Weights of a small transformer language model: RMSNorm before each block, a variant of SOAP for these matrices.
Each number is 50 + 12 x the weight over the matrix's rms, rounded and kept within 0 to 99. Layers, rows and columns count from 0.

# layer 5 MLP down (transposed), 384x96, rms 0.121, rows 149-173, columns 0-95
33 62 55 36 28 37 37 58 71 67 20 55 70 79 56 61 57 38 45 51 71 40 34 53 58 47 56 20 51 43 41 47 59 41 68 38 86 45 63 44 53 45 53 40 36 44 39 46 59 57 61 45 52 36 43 44 44 33 52 46 41 52 15 33 43 70 33 61 41 46 50 48 47 48 54 50 25 51 55 49 57 45 58 68 29 39 59 57 16 67 44 50 59 41 44 45
59 58 64 39 57 55 33 49 61 42 39 48 83 43 61 56 57 60 57 66 70 59 42 50 55 60 68 38 67 50 30 59 51 39 43 70 54 68 43 48 55 52 40 40 64 43 55 53 65 57 44 52 45 33 50 60 68 42 39 42 48 57 44 26 49 30 59 36 51 60 65 69 48 44 44 44 60 54 40 62 63 75 72 47 41 45 30 45 55 69 49 35 49 72 63 46
65 30 50 53 59 44 58 56 36 75 49 43 68 49 61 68 43 41 61 43 42 55 45 50 69 46 43 46 54 52 59 38 32 39 40 62 67 52 50 54 25 23 56 65 39 54 54 61 52 48 55 47 38 70 51 87 42 47 18 67 45 37 51 46 37 45 51 47 41 45 34 43 44 40 62 67 70 44 37 38 51 45 51 61 43 56 64 64 56 68 43 69 56 46 39 63
53 65 55 53 59 50 59 73 65 33 61 62 31 49 64 56 47 54 48 66 48 55 48 54 42 52 55 41 35 49 47 54 77 42 38 39 67 42 47 51 44 54 38 31 35 45 68 71 65 42 50 54 57 47 36 30 57 50 39 67 60 53 54 48 68 38 55 61 86 43 53 63 44 49 61 47 54 51 32 54 47 71 45 52 58 48 58 59 55 48 27 49 39 77 67 56
38 63 52 38 62 58 48 60 47 52 56 55 50 55 50 58 47 36 43 42 45 55 41 29 51 34 54 61 46 30 55 37 31 44 72 55 46 59 25 63 53 45 59 59 54 34 70 36 62 69 67 49 55 40 54 51 49 53 55 25 65 47 31 51 26 40 44 61 26 70 58 60 73 51 57 30 47 41 42 48 29 51 56 43 34 52 71 74 42 50 48 55 56 41 31 46
56 17 32 16 51 50 42 29 39 42 57 46 31 37 46 60 48 59 47 61 51 41 42 39 30 70 47 53 54 50 66 54 38 50 59 65 49 65 44 48 18 72 39 57 25 46 52 37 49 41 29 22 54 49 45 51 46 61 60 36 53 57 38 42 71 53 35 38 46 37 42 52 60 56 41 63 45 66 57 61 29 56 35 52 60 30 55 49 70 58 41 63 45 64 64 50
62 50 51 89 58 46 65 74 42 43 59 29 62 41 38 38 52 26 59 49 48 62 49 41 43 53 53 40 40 69 40 67 55 38 53 57 66 39 44 56 49 72 60 53 41 43 52 33 49 64 42 49 69 48 41 41 52 46 47 56 52 61 52 54 47 47 31 39 63 49 83 49 42 56 50 56 61 83 54 57 57 38 42 47 36 60 34 34 50 50 57 58 57 54 50 72
71 19 61 62 67 48 44 50 46 27 44 49 48 43 34 30 63 62 48 54 66 52 48 47 55 61 64 43 33 48 50 55 46 54 54 39 50 47 52 67 68 49 59 63 59 59 39 44 54 48 65 47 38 46 42 57 27 30 48 68 75 47 23 55 44 40 50 45 57 43 44 50 52 53 61 28 63 47 38 43 40 33 42 57 61 55 48 38 57 37 35 46 38 41 23 54
70 45 54 73 55 72 41 39 25 61 66 46 82 65 51 41 45 53 62 60 30 60 51 56 64 59 51 30 62 44 55 42 37 52 31 50 36 47 61 56 65 59 52 48 65 45 39 43 50 25 63 61 38 42 64 69 26 59 42 46 37 65 49 64 47 55 53 49 42 38 38 52 47 38 34 41 55 47 50 37 55 41 57 48 53 58 70 41 50 50 45 67 41 28 29 58
32 66 53 63 67 57 57 46 36 33 45 64 51 63 36 56 46 36 46 36 42 46 55 56 46 39 47 49 67 66 53 49 38 34 53 64 92 54 53 56 43 64 58 56 61 42 58 52 50 50 79 56 45 56 44 49 34 38 70 49 36 42 60 44 49 49 49 42 26 61 58 34 64 75 66 74 56 62 50 44 75 50 63 50 38 66 62 47 61 51 48 56 52 54 57 27
54 40 55 39 41 46 51 29 52 70 59 55 64 51 63 74 32 35 52 63 62 71 43 62 42 40 56 45 56 57 41 41 51 33 70 40 40 47 24 27 51 52 57 59 55 53 60 28 39 48 49 59 45 32 60 59 47 51 62 71 55 53 46 54 47 44 64 39 44 49 53 45 59 30 54 53 47 63 59 49 66 46 38 29 60 50 61 35 48 67 65 59 57 34 49 37
51 60 49 27 51 66 51 39 53 59 70 44 64 43 38 64 48 54 38 46 41 51 48 49 50 64 60 53 49 56 73 52 51 37 69 47 45 52 45 44 27 57 32 45 61 64 61 56 51 43 46 29 51 60 45 59 51 62 49 48 46 49 46 67 47 56 63 47 48 47 60 38 32 43 49 70 47 67 65 40 53 34 63 84 66 41 40 52 62 54 43 53 31 43 63 59
49 48 48 71 51 36 39 66 44 45 45 31 51 58 57 42 34 43 59 51 49 24 38 58 50 43 46 36 67 61 50 61 32 53 32 66 51 38 38 57 33 67 47 43 49 56 53 54 76 58 49 37 62 51 47 49 52 47 40 38 47 49 49 57 62 40 47 42 60 56 32 53 47 48 56 35 54 40 53 46 30 31 60 45 58 42 65 57 43 75 54 57 37 83 66 48
73 66 41 44 41 77 58 55 72 59 42 53 48 55 52 54 28 33 56 63 50 40 40 34 49 59 45 51 35 33 55 44 52 59 51 42 37 45 52 49 67 45 43 40 60 46 36 44 51 68 51 54 40 45 59 35 53 31 68 65 61 60 61 50 53 36 49 71 42 37 44 60 60 51 51 41 40 66 49 58 55 40 33 68 32 15 50 52 79 47 61 48 42 48 61 43
55 45 51 48 46 69 55 49 45 70 42 31 63 56 37 52 47 41 51 51 65 29 33 52 36 49 43 62 43 44 41 59 61 12 55 52 34 48 55 68 40 63 54 42 20 72 28 52 69 33 73 48 44 55 45 23 42 47 60 48 40 74 41 70 52 43 41 58 54 57 49 74 44 59 50 62 54 52 32 50 56 39 61 58 49 46 27 41 55 56 63 42 36 55 46 61
43 44 43 87 73 78 49 43 44 39 69 59 38 59 38 48 49 36 49 61 48 43 39 45 56 54 56 40 39 40 56 62 56 58 32 39 28 50 52 53 63 54 55 65 51 56 31 46 33 37 35 47 63 60 71 50 62 34 40 42 58 47 55 57 59 31 52 50 40 34 43 57 40 65 43 67 55 53 22 74 62 43 57 50 69 48 45 36 50 42 66 63 47 45 36 62
58 51 42 00 31 55 71 57 47 50 26 58 21 59 50 54 61 41 35 43 64 55 51 69 55 51 47 51 52 54 49 46 54 58 59 42 51 43 52 55 47 32 44 33 22 45 51 37 37 59 70 54 65 54 75 75 63 59 59 49 58 34 39 51 48 48 54 40 62 63 51 73 53 45 39 23 38 44 36 44 46 48 58 54 29 61 34 57 46 56 57 57 51 66 47 47
60 44 31 52 47 60 65 27 39 52 59 36 42 45 51 57 57 25 32 66 46 48 36 61 66 42 41 41 47 47 34 44 38 49 57 18 48 45 59 46 61 31 35 56 53 46 46 54 24 32 46 72 59 41 62 51 67 52 56 48 49 64 41 51 58 53 41 49 59 26 44 44 61 48 60 60 50 62 38 22 76 84 53 75 78 45 42 49 57 42 51 41 48 40 56 57
44 36 36 46 61 37 46 42 41 37 31 59 50 52 64 75 41 62 75 42 53 56 28 49 52 45 35 48 52 52 48 35 43 72 54 51 47 69 57 46 35 47 61 37 58 56 61 67 74 53 64 56 36 72 66 44 56 23 43 69 36 24 37 33 48 67 38 28 60 60 66 47 50 55 53 61 41 57 39 39 49 35 51 63 44 46 60 37 48 62 47 40 82 47 42 59
56 70 44 41 23 51 38 59 54 46 46 39 42 37 33 71 50 42 58 59 38 53 41 72 37 59 54 51 55 52 54 54 53 61 53 61 51 42 65 37 54 66 41 27 37 51 53 62 37 48 61 54 34 48 62 49 52 39 32 33 53 64 58 52 43 61 63 84 45 59 72 57 30 44 31 55 38 73 50 34 47 71 60 54 32 45 51 56 60 51 57 56 63 53 43 50
73 53 31 48 57 63 65 62 35 54 56 59 55 43 42 27 49 65 42 60 66 62 36 77 54 53 68 50 62 68 65 53 52 50 47 66 55 66 37 49 52 73 71 42 32 54 45 50 51 53 57 33 47 60 45 57 41 61 53 41 45 51 53 33 55 49 53 65 46 68 71 38 52 46 52 62 85 43 55 59 57 61 43 51 53 59 56 54 38 79 58 50 41 50 63 31
71 46 59 43 29 47 48 41 45 48 54 58 64 50 44 44 52 47 53 64 84 56 70 63 30 50 52 64 44 36 21 47 52 31 46 60 47 55 57 63 44 50 27 58 48 55 46 52 64 67 49 43 54 46 38 18 67 61 70 55 58 30 52 45 53 40 58 39 37 42 56 65 40 52 66 68 63 37 44 36 55 65 40 44 38 47 45 41 48 47 61 65 25 46 55 30
41 79 32 33 52 62 44 41 51 59 61 62 48 49 67 57 42 28 48 46 48 42 65 36 45 52 44 63 48 57 36 58 61 30 42 29 50 46 42 35 43 42 63 52 72 48 68 41 46 56 50 63 70 72 53 52 52 42 42 64 76 63 34 43 47 44 55 53 51 38 39 51 86 52 42 48 58 41 63 55 50 56 62 37 54 50 69 73 56 41 65 47 58 65 32 47
50 75 56 67 53 35 41 38 57 58 53 26 37 19 57 58 59 57 40 25 49 58 63 31 43 53 45 47 19 54 52 60 47 35 59 46 60 50 58 34 38 47 20 80 48 39 54 36 54 60 67 48 45 17 65 60 59 29 36 61 52 47 59 63 42 64 44 60 30 36 33 47 47 56 45 52 36 54 62 58 48 64 53 52 41 60 59 43 47 52 62 39 43 30 46 45
25 43 55 48 39 30 37 63 40 52 58 68 24 43 57 31 43 44 51 46 43 38 54 66 61 56 52 61 43 73 58 46 52 43 68 38 48 92 44 63 29 42 28 39 60 54 57 50 49 69 63 53 63 42 68 46 51 33 42 43 35 50 52 63 72 49 68 58 48 40 54 51 42 47 54 45 45 49 64 52 43 48 50 33 69 57 43 74 55 46 55 52 36 45 60 35
# layer 5 MLP gate, 384x96, rms 0.141, rows 150-173, columns 0-95
65 52 66 66 58 54 55 47 60 54 41 28 55 53 52 57 61 61 43 44 42 47 32 35 57 40 56 38 38 07 63 51 52 44 53 50 21 70 51 38 59 68 53 54 64 75 58 37 59 62 52 39 38 41 62 62 52 53 10 46 44 45 61 45 69 56 73 31 63 47 71 45 41 48 57 54 66 51 65 37 45 52 64 62 53 51 51 75 63 63 50 43 41 49 51 61
74 32 60 43 59 50 44 43 38 59 43 51 41 45 51 50 38 60 39 50 48 51 64 50 17 46 46 48 73 50 44 61 39 45 45 41 60 72 62 49 57 69 38 58 46 15 47 70 58 53 49 58 39 55 34 46 61 44 31 31 59 50 47 32 44 55 31 52 61 52 39 32 36 53 56 22 65 41 37 44 44 55 51 57 53 50 42 36 54 51 50 58 55 68 61 77
61 53 54 57 45 52 34 48 36 48 61 69 49 46 40 47 55 39 55 53 52 34 51 54 60 60 41 41 48 58 33 49 44 54 68 30 46 47 58 37 54 35 37 26 69 36 54 50 63 54 43 57 57 42 47 37 61 19 33 37 50 41 53 39 63 55 44 55 54 33 80 49 60 50 76 52 47 35 48 32 63 60 62 58 45 56 47 48 47 24 53 39 44 52 43 60
72 55 62 60 36 40 51 59 40 51 36 53 66 40 52 45 66 58 31 56 55 50 47 55 41 45 40 57 40 49 46 21 36 44 40 39 47 62 71 64 59 44 59 56 47 54 60 61 61 39 61 63 47 56 47 26 25 48 44 66 40 54 79 71 61 46 43 49 47 43 36 60 43 43 48 72 56 55 39 47 53 51 43 51 67 68 56 36 43 53 33 49 67 42 51 48
65 38 43 33 83 49 42 51 67 66 56 65 52 50 60 56 49 48 21 48 61 37 52 72 30 45 58 57 61 65 38 27 49 65 76 30 31 56 41 28 39 44 72 53 49 51 45 63 43 60 58 37 46 37 43 49 42 55 42 47 46 47 32 38 48 36 43 36 67 41 41 45 47 59 44 54 54 34 37 54 43 62 40 76 42 30 53 46 53 66 52 59 53 47 61 54
48 01 58 53 53 52 51 36 58 44 33 40 72 61 60 34 42 52 40 51 48 38 47 49 51 40 43 64 62 59 56 61 63 57 54 32 58 49 43 49 61 04 62 41 46 64 50 53 50 52 56 68 55 55 56 38 39 65 60 50 50 26 52 29 47 62 58 40 34 41 69 55 54 49 72 42 63 39 40 58 49 39 60 44 58 44 49 51 38 43 44 36 63 49 60 64
37 62 68 39 33 28 47 79 40 56 58 55 32 60 62 67 39 51 48 52 37 64 60 56 45 40 27 48 57 40 49 57 38 44 66 38 51 58 61 23 44 43 57 54 34 59 69 48 25 55 53 50 55 49 41 48 81 62 55 46 37 64 83 50 39 45 34 44 53 62 46 41 48 43 56 71 44 29 56 38 57 45 54 57 42 60 38 57 54 59 48 67 59 66 63 48
73 44 76 53 45 54 60 46 58 40 49 52 55 58 64 71 63 43 45 42 56 23 69 42 31 58 53 50 64 78 66 44 48 46 49 62 47 40 42 45 50 39 43 48 39 42 31 55 62 35 33 55 41 44 44 78 50 33 40 57 46 58 45 57 41 39 62 55 26 33 32 72 57 53 45 55 51 54 50 66 50 55 34 36 44 45 59 51 28 45 64 57 51 34 38 70
50 51 53 78 60 43 33 36 57 44 66 56 37 53 55 65 61 29 50 71 45 65 39 55 62 73 61 53 64 51 44 53 43 44 61 45 49 44 39 58 68 56 57 66 51 51 49 47 57 39 37 38 29 42 59 25 48 71 26 42 58 57 54 39 44 47 70 41 36 64 71 58 54 62 61 55 65 33 51 49 36 30 46 59 48 54 48 39 64 53 45 73 31 54 31 62
57 47 50 59 47 64 36 62 48 24 41 52 54 60 33 49 42 69 17 35 51 28 59 57 36 64 43 62 45 49 54 51 39 69 47 51 50 43 59 61 43 37 48 63 43 44 53 68 40 46 38 49 31 54 34 44 51 39 30 40 62 45 52 52 54 75 45 53 32 51 59 52 49 65 58 45 43 65 53 49 46 37 51 82 47 34 27 69 49 22 39 48 51 55 28 45
37 44 32 63 43 42 52 41 62 56 56 47 58 50 46 50 58 49 49 53 29 20 52 33 55 63 46 52 50 51 58 37 29 38 53 58 67 60 44 38 58 52 69 45 49 41 35 58 47 41 70 47 45 55 56 56 56 82 49 37 30 56 38 42 40 52 58 31 40 65 52 56 65 61 50 43 36 49 36 42 43 50 74 49 64 48 32 55 51 52 44 69 42 67 43 55
61 39 43 32 48 51 48 49 52 67 46 60 49 50 44 49 41 57 50 46 40 66 45 45 47 61 46 59 46 35 31 57 88 58 84 43 51 61 57 42 28 51 39 49 45 47 63 39 66 42 66 67 57 61 40 58 35 34 48 43 46 52 39 42 45 50 61 40 65 61 32 61 40 59 35 47 29 48 55 55 52 58 38 50 54 63 54 31 54 45 46 57 49 16 69 74
58 44 63 60 41 49 66 48 42 44 44 65 63 37 64 40 50 51 51 59 32 62 64 55 51 64 26 40 65 32 36 53 47 70 57 49 43 52 45 55 37 64 51 27 61 58 64 27 47 53 58 37 49 52 38 54 59 71 67 71 42 42 70 17 42 39 52 48 69 53 71 61 45 55 57 75 64 51 59 28 62 33 57 49 31 60 61 43 45 54 46 47 64 55 37 31
46 53 33 52 37 59 58 62 50 47 32 36 44 37 56 54 66 57 39 39 61 43 60 64 44 49 70 34 45 24 48 40 51 56 53 45 62 57 77 57 78 29 42 49 39 43 54 52 71 35 51 46 42 29 41 64 42 60 25 68 58 41 45 61 34 41 57 50 34 40 45 49 61 58 46 50 53 48 49 74 47 33 49 40 46 50 51 49 39 53 59 43 75 37 56 51
44 48 28 75 65 47 57 56 61 62 81 60 67 49 53 51 52 46 52 26 32 57 46 63 50 70 71 33 40 49 59 43 63 36 60 50 32 28 53 43 59 38 60 64 50 42 53 48 69 39 49 31 45 59 40 43 62 24 72 34 55 44 46 77 46 54 54 38 26 53 66 54 63 32 32 48 66 61 35 24 65 45 72 38 57 40 66 39 53 46 36 48 48 41 34 52
58 72 41 48 36 33 38 39 54 46 49 52 72 61 64 52 34 54 43 56 49 45 65 70 60 54 43 38 50 63 51 61 56 64 26 68 70 39 45 45 25 60 49 58 59 40 41 58 50 39 53 44 48 51 51 53 42 56 65 57 60 43 24 42 44 45 44 20 38 31 62 32 58 31 47 78 32 26 62 48 34 62 49 43 56 53 61 41 36 43 40 60 52 41 47 53
50 56 37 56 54 51 52 58 63 49 57 49 47 68 12 47 45 62 44 67 43 34 58 32 38 44 59 67 54 58 64 59 54 61 66 59 57 53 37 53 63 26 28 50 17 33 58 59 34 51 49 31 47 34 63 27 54 60 67 51 72 73 48 40 56 46 30 49 42 35 37 55 27 42 49 61 44 46 56 43 31 52 67 50 51 41 62 34 27 61 53 42 63 55 52 49
53 55 52 49 51 66 64 41 43 50 32 42 57 29 41 72 50 43 36 40 51 53 39 54 64 42 46 38 42 39 43 32 36 68 44 67 58 32 43 46 58 61 40 47 51 63 43 52 59 44 29 37 40 27 57 55 19 70 45 48 67 35 41 29 49 44 54 79 64 32 16 53 55 26 58 52 41 62 34 61 44 30 45 48 62 43 51 47 41 54 77 53 72 57 52 53
72 62 40 34 52 22 52 62 44 53 54 60 45 77 32 47 43 49 51 47 59 46 68 47 65 49 42 67 61 49 61 32 63 43 52 49 47 68 67 48 39 28 62 69 59 30 33 43 32 68 45 65 59 51 49 52 40 83 41 51 49 56 31 37 46 64 37 31 50 55 48 49 64 66 31 70 48 48 53 57 63 42 36 70 46 51 26 57 46 34 39 48 56 72 63 65
55 28 67 52 42 54 65 57 59 69 46 60 45 60 60 55 53 25 46 72 45 20 36 19 70 36 56 41 36 41 53 46 61 64 39 61 62 38 55 42 44 74 54 50 74 57 62 72 58 39 74 28 56 36 38 36 52 54 54 42 47 54 47 40 48 42 66 45 34 34 54 41 54 41 68 52 63 29 40 69 64 55 37 53 58 64 60 24 63 45 41 52 41 40 68 41
60 47 49 46 61 50 60 59 43 47 38 49 61 63 45 46 41 35 43 61 48 64 66 58 50 47 40 49 51 37 32 59 55 52 62 29 29 51 61 70 50 48 42 48 42 49 31 57 67 37 61 35 44 50 53 48 55 57 55 54 64 37 42 86 57 27 61 45 49 46 37 55 30 73 38 75 47 43 63 52 48 52 43 36 47 57 63 53 55 48 60 62 45 41 49 57
52 43 47 62 48 37 61 48 57 48 51 47 62 45 43 36 34 42 44 58 58 40 40 43 61 45 46 58 45 31 60 55 46 60 71 22 50 49 45 67 45 53 64 51 42 34 37 57 49 33 84 45 65 49 27 42 46 58 44 33 41 46 32 54 52 56 65 42 67 53 74 47 40 61 44 51 53 40 30 48 63 44 38 56 51 59 54 37 76 48 45 55 59 44 48 71
49 61 75 52 53 40 44 45 54 66 66 54 47 53 60 68 48 74 47 60 35 35 49 75 74 42 49 37 44 43 62 34 59 34 50 52 50 33 27 37 37 69 53 76 60 50 58 58 61 57 67 28 53 54 59 66 53 36 43 57 33 42 60 53 55 59 55 51 62 50 52 67 48 35 40 24 44 61 66 47 66 54 84 47 32 80 25 37 40 45 32 58 34 43 55 52
31 32 52 40 51 44 51 45 39 56 55 35 51 40 56 60 78 37 37 55 42 43 58 34 39 56 40 37 33 34 46 44 48 44 34 57 47 24 49 53 39 31 57 40 50 56 76 53 58 50 50 67 59 63 56 35 41 30 55 64 67 34 56 42 43 32 49 40 62 26 45 43 50 79 28 45 51 45 60 47 48 47 42 34 54 44 47 49 50 51 48 86 49 40 35 55
# layer 5 MLP up, 384x96, rms 0.136, rows 150-173, columns 0-95
51 53 57 42 51 45 48 42 42 55 36 56 72 39 32 59 65 44 65 48 71 52 31 58 46 43 45 44 31 42 53 45 62 28 42 50 23 35 63 40 48 45 21 60 81 62 51 39 57 42 36 62 65 56 35 62 39 79 48 55 48 47 50 36 47 21 49 44 62 41 67 50 61 64 51 65 40 44 44 09 56 47 46 39 53 71 53 56 61 34 40 51 51 53 45 42
48 52 51 40 46 52 37 68 58 41 51 63 57 35 43 32 39 60 57 34 47 41 43 41 64 52 51 72 38 46 52 64 49 53 54 63 44 54 65 31 68 32 73 56 71 75 52 39 36 69 64 26 47 52 63 54 49 26 45 47 41 35 35 67 37 55 81 39 52 54 34 85 52 46 62 59 57 56 49 53 55 61 47 46 63 56 40 54 56 42 53 27 62 36 45 40
58 44 45 60 59 46 66 54 61 53 48 56 73 55 51 39 55 59 57 41 48 52 43 51 53 50 45 53 50 62 59 54 56 43 42 23 58 54 34 46 61 43 44 43 47 37 44 39 55 41 65 64 64 32 47 61 45 57 39 46 73 51 53 22 61 67 64 24 37 58 74 54 52 82 70 42 34 53 68 51 43 57 53 65 36 53 37 37 73 48 45 62 50 63 70 53
35 30 50 38 56 56 46 57 61 51 60 47 60 66 56 41 51 65 63 54 47 73 47 38 71 71 43 59 82 80 69 43 53 48 64 55 66 41 63 41 52 39 40 41 46 39 60 26 50 53 68 38 55 37 45 53 62 49 60 48 59 56 39 49 65 42 55 43 67 55 52 40 51 51 59 29 34 60 69 41 37 43 48 50 44 25 47 54 49 63 50 54 56 68 42 48
19 38 45 47 65 45 33 37 44 35 70 68 52 41 67 39 28 58 64 31 54 43 54 69 43 50 40 68 54 38 48 41 44 55 64 56 50 27 59 44 44 35 31 56 61 40 63 59 40 54 46 41 49 40 26 58 47 25 41 51 37 55 39 39 46 48 71 61 44 40 61 52 34 51 62 32 26 57 47 63 42 57 51 50 54 54 46 19 39 46 40 50 50 53 52 43
66 50 63 59 70 45 74 55 48 31 62 49 49 37 60 46 55 61 49 60 33 76 37 49 58 28 44 36 50 51 47 48 62 57 71 42 57 43 57 52 53 46 50 49 26 39 52 53 65 60 57 57 67 46 81 41 58 59 65 47 55 50 53 68 54 69 54 53 44 35 54 37 77 54 31 55 58 51 53 39 50 20 53 63 40 49 72 36 48 59 61 44 61 54 37 58
47 46 41 55 53 51 63 37 60 53 73 61 46 49 45 42 42 46 48 44 53 58 47 54 54 30 44 18 60 33 60 54 44 61 62 40 61 46 56 26 46 51 47 44 40 42 48 46 65 48 72 64 25 59 33 53 84 45 69 65 53 59 37 28 45 39 56 40 48 37 52 55 63 53 48 54 39 50 54 55 52 37 48 60 71 57 39 39 45 38 44 38 65 41 52 41
45 41 26 62 42 31 39 34 58 42 56 53 48 46 59 57 41 40 46 50 52 85 49 59 63 39 33 66 54 37 51 65 33 63 60 46 56 54 55 48 60 47 42 57 80 48 44 33 64 29 37 74 59 48 69 43 43 44 53 27 52 41 35 45 50 69 55 56 50 57 49 64 31 33 58 62 55 26 59 46 54 50 56 60 37 57 41 47 32 21 50 76 65 73 29 39
29 27 66 20 39 73 43 56 54 20 46 64 64 52 44 39 61 49 50 57 46 44 41 31 65 47 40 46 55 86 61 43 63 33 69 43 70 56 59 44 59 47 43 62 55 46 40 44 54 57 44 52 57 40 58 42 27 44 42 55 67 75 47 55 39 57 56 56 69 68 59 38 70 40 51 46 52 42 47 33 47 49 46 68 56 55 35 56 60 51 48 34 48 38 30 53
36 57 47 41 64 67 55 47 60 61 72 27 42 53 44 36 55 46 64 37 35 58 44 50 72 19 57 54 55 51 50 48 50 29 46 44 53 60 47 49 32 56 50 52 38 55 48 50 54 66 44 41 65 53 47 66 41 49 89 48 44 44 52 35 37 25 57 46 65 62 32 57 49 35 34 56 47 35 53 59 59 58 63 50 52 68 52 45 62 69 48 62 36 37 45 49
40 53 13 48 42 52 52 52 36 60 47 44 66 57 33 44 53 56 58 45 51 45 58 40 50 58 63 60 53 39 55 62 61 46 32 55 73 61 55 50 52 49 69 39 55 44 57 49 29 59 53 57 49 60 50 50 56 55 35 43 45 46 52 54 38 53 57 44 58 46 63 53 43 66 55 32 48 47 56 45 34 45 58 33 46 78 42 58 30 42 58 30 50 53 48 63
67 40 44 47 65 46 41 59 47 67 49 55 37 42 43 54 49 58 57 57 49 39 46 26 54 67 59 67 48 29 65 41 59 71 65 57 57 52 56 55 40 42 53 41 37 44 39 58 44 70 73 51 39 74 44 38 58 51 34 49 37 51 46 46 80 47 44 33 59 50 33 58 48 45 40 43 38 51 61 58 49 48 47 48 81 73 59 38 47 64 38 65 56 31 59 66
60 42 58 55 50 41 28 66 41 39 40 50 48 69 54 44 50 52 61 47 61 39 46 45 57 60 55 47 62 47 45 47 44 46 49 24 59 50 49 43 51 46 42 38 63 66 44 37 56 44 54 19 31 45 42 56 46 51 62 28 38 69 52 55 53 81 55 55 44 51 35 50 60 33 72 49 41 50 58 66 38 47 33 62 52 45 63 77 61 67 39 28 51 51 53 49
61 47 52 64 44 45 62 68 37 42 41 38 54 49 44 48 53 54 69 57 72 52 51 39 67 62 60 40 39 51 40 18 52 45 41 40 49 71 55 64 45 42 55 52 29 56 47 65 49 50 64 34 30 50 67 26 55 50 52 61 57 60 62 67 51 38 42 71 41 52 38 63 43 50 27 39 51 27 58 46 32 52 49 48 40 60 58 48 25 49 55 42 42 26 25 67
37 33 42 51 49 55 58 32 41 30 34 50 61 58 59 37 64 53 50 45 49 48 55 60 43 67 43 48 57 65 37 56 45 69 41 52 55 47 40 54 65 30 35 27 59 37 81 43 63 55 62 42 43 36 33 53 50 35 43 35 39 41 51 63 48 44 62 59 35 46 55 48 56 42 71 35 67 46 55 54 39 50 34 51 58 26 49 63 48 51 32 36 66 42 28 59
54 49 43 59 42 40 36 27 58 52 29 52 69 59 53 60 44 48 40 73 43 42 55 56 30 45 54 36 43 60 26 51 55 67 45 38 50 62 67 61 68 56 62 52 52 73 63 74 54 43 77 60 19 59 59 46 83 41 50 43 39 44 58 37 41 59 57 43 40 53 58 58 61 49 63 44 71 50 31 53 50 51 53 50 48 20 60 48 62 50 43 48 61 51 50 29
41 35 46 42 49 49 48 51 40 51 70 43 44 35 58 35 45 63 70 55 48 54 74 39 48 71 57 58 38 53 69 58 53 48 46 73 48 44 28 43 55 78 51 43 66 44 26 33 60 51 51 58 51 59 47 73 38 37 46 53 43 54 48 58 66 47 73 49 49 47 46 50 62 46 43 45 73 64 74 63 66 37 68 39 38 61 33 56 57 57 62 51 38 75 36 37
48 46 55 32 63 41 51 32 47 55 57 56 71 25 52 62 52 51 31 60 24 61 43 64 54 76 60 29 60 45 59 50 49 35 71 69 34 45 49 42 39 50 40 42 56 40 57 42 52 51 51 74 59 46 55 70 78 55 41 58 46 41 51 29 43 45 33 67 35 56 64 33 74 39 56 39 51 40 20 42 47 61 36 36 48 39 50 47 46 49 34 56 50 52 46 40
58 45 49 25 88 35 51 57 51 67 36 54 40 55 37 48 37 44 45 42 44 48 43 53 46 57 53 48 33 56 60 43 67 51 43 40 30 59 45 40 61 42 58 62 50 45 39 41 28 41 59 66 74 50 46 49 67 86 28 43 44 40 39 56 62 47 49 58 59 45 39 56 63 59 50 73 48 59 64 37 53 31 52 65 56 35 53 66 62 66 59 49 53 49 33 59
51 35 58 58 50 60 55 50 51 51 29 48 48 30 54 40 60 36 56 40 67 45 56 41 43 52 50 45 48 37 45 52 38 65 58 34 46 55 50 62 47 58 47 54 54 51 75 42 47 46 61 47 54 44 49 31 34 70 62 39 48 63 53 38 48 32 52 58 30 56 61 23 60 63 47 48 67 32 60 55 33 37 25 59 49 53 43 34 55 52 41 49 41 58 56 00
45 60 59 47 42 51 68 41 44 58 49 31 50 52 42 47 67 44 55 49 43 38 47 63 51 61 49 44 26 60 37 58 59 37 72 50 56 43 46 71 59 48 25 47 37 56 63 69 57 37 53 54 52 19 66 33 48 46 55 57 47 67 47 38 33 53 70 44 59 39 36 56 56 61 61 53 39 34 54 29 50 51 49 30 68 45 75 49 28 46 43 26 66 40 48 73
48 44 29 48 50 43 38 42 74 61 44 60 40 59 42 34 48 72 63 46 60 49 52 57 64 67 48 49 84 57 62 50 31 49 41 43 37 49 59 39 67 32 43 52 34 54 59 53 60 46 36 45 24 70 46 76 48 50 46 49 49 49 46 66 47 50 53 34 63 61 51 45 49 38 62 32 58 67 60 45 62 51 48 66 30 36 34 43 45 40 44 45 47 66 68 51
46 22 32 51 49 52 51 59 38 10 41 70 54 63 45 28 55 40 45 80 42 73 62 51 63 43 45 46 48 53 47 57 49 37 40 53 33 46 57 51 35 43 43 31 60 70 61 43 48 43 27 48 39 50 46 38 40 60 64 58 57 55 34 49 54 65 51 57 20 47 39 60 37 33 56 45 41 32 54 65 45 32 50 57 36 37 50 50 35 72 47 33 79 72 56 78
55 47 43 60 77 55 48 59 42 63 68 49 58 54 67 62 42 38 52 50 52 44 59 49 46 61 58 67 50 57 58 44 46 47 54 51 52 43 22 60 36 50 61 33 68 53 51 52 44 49 52 61 58 47 61 59 41 40 65 70 56 53 48 66 70 34 48 58 63 62 78 31 56 62 50 38 38 68 53 58 66 42 44 59 65 71 29 53 37 19 54 48 43 43 30 48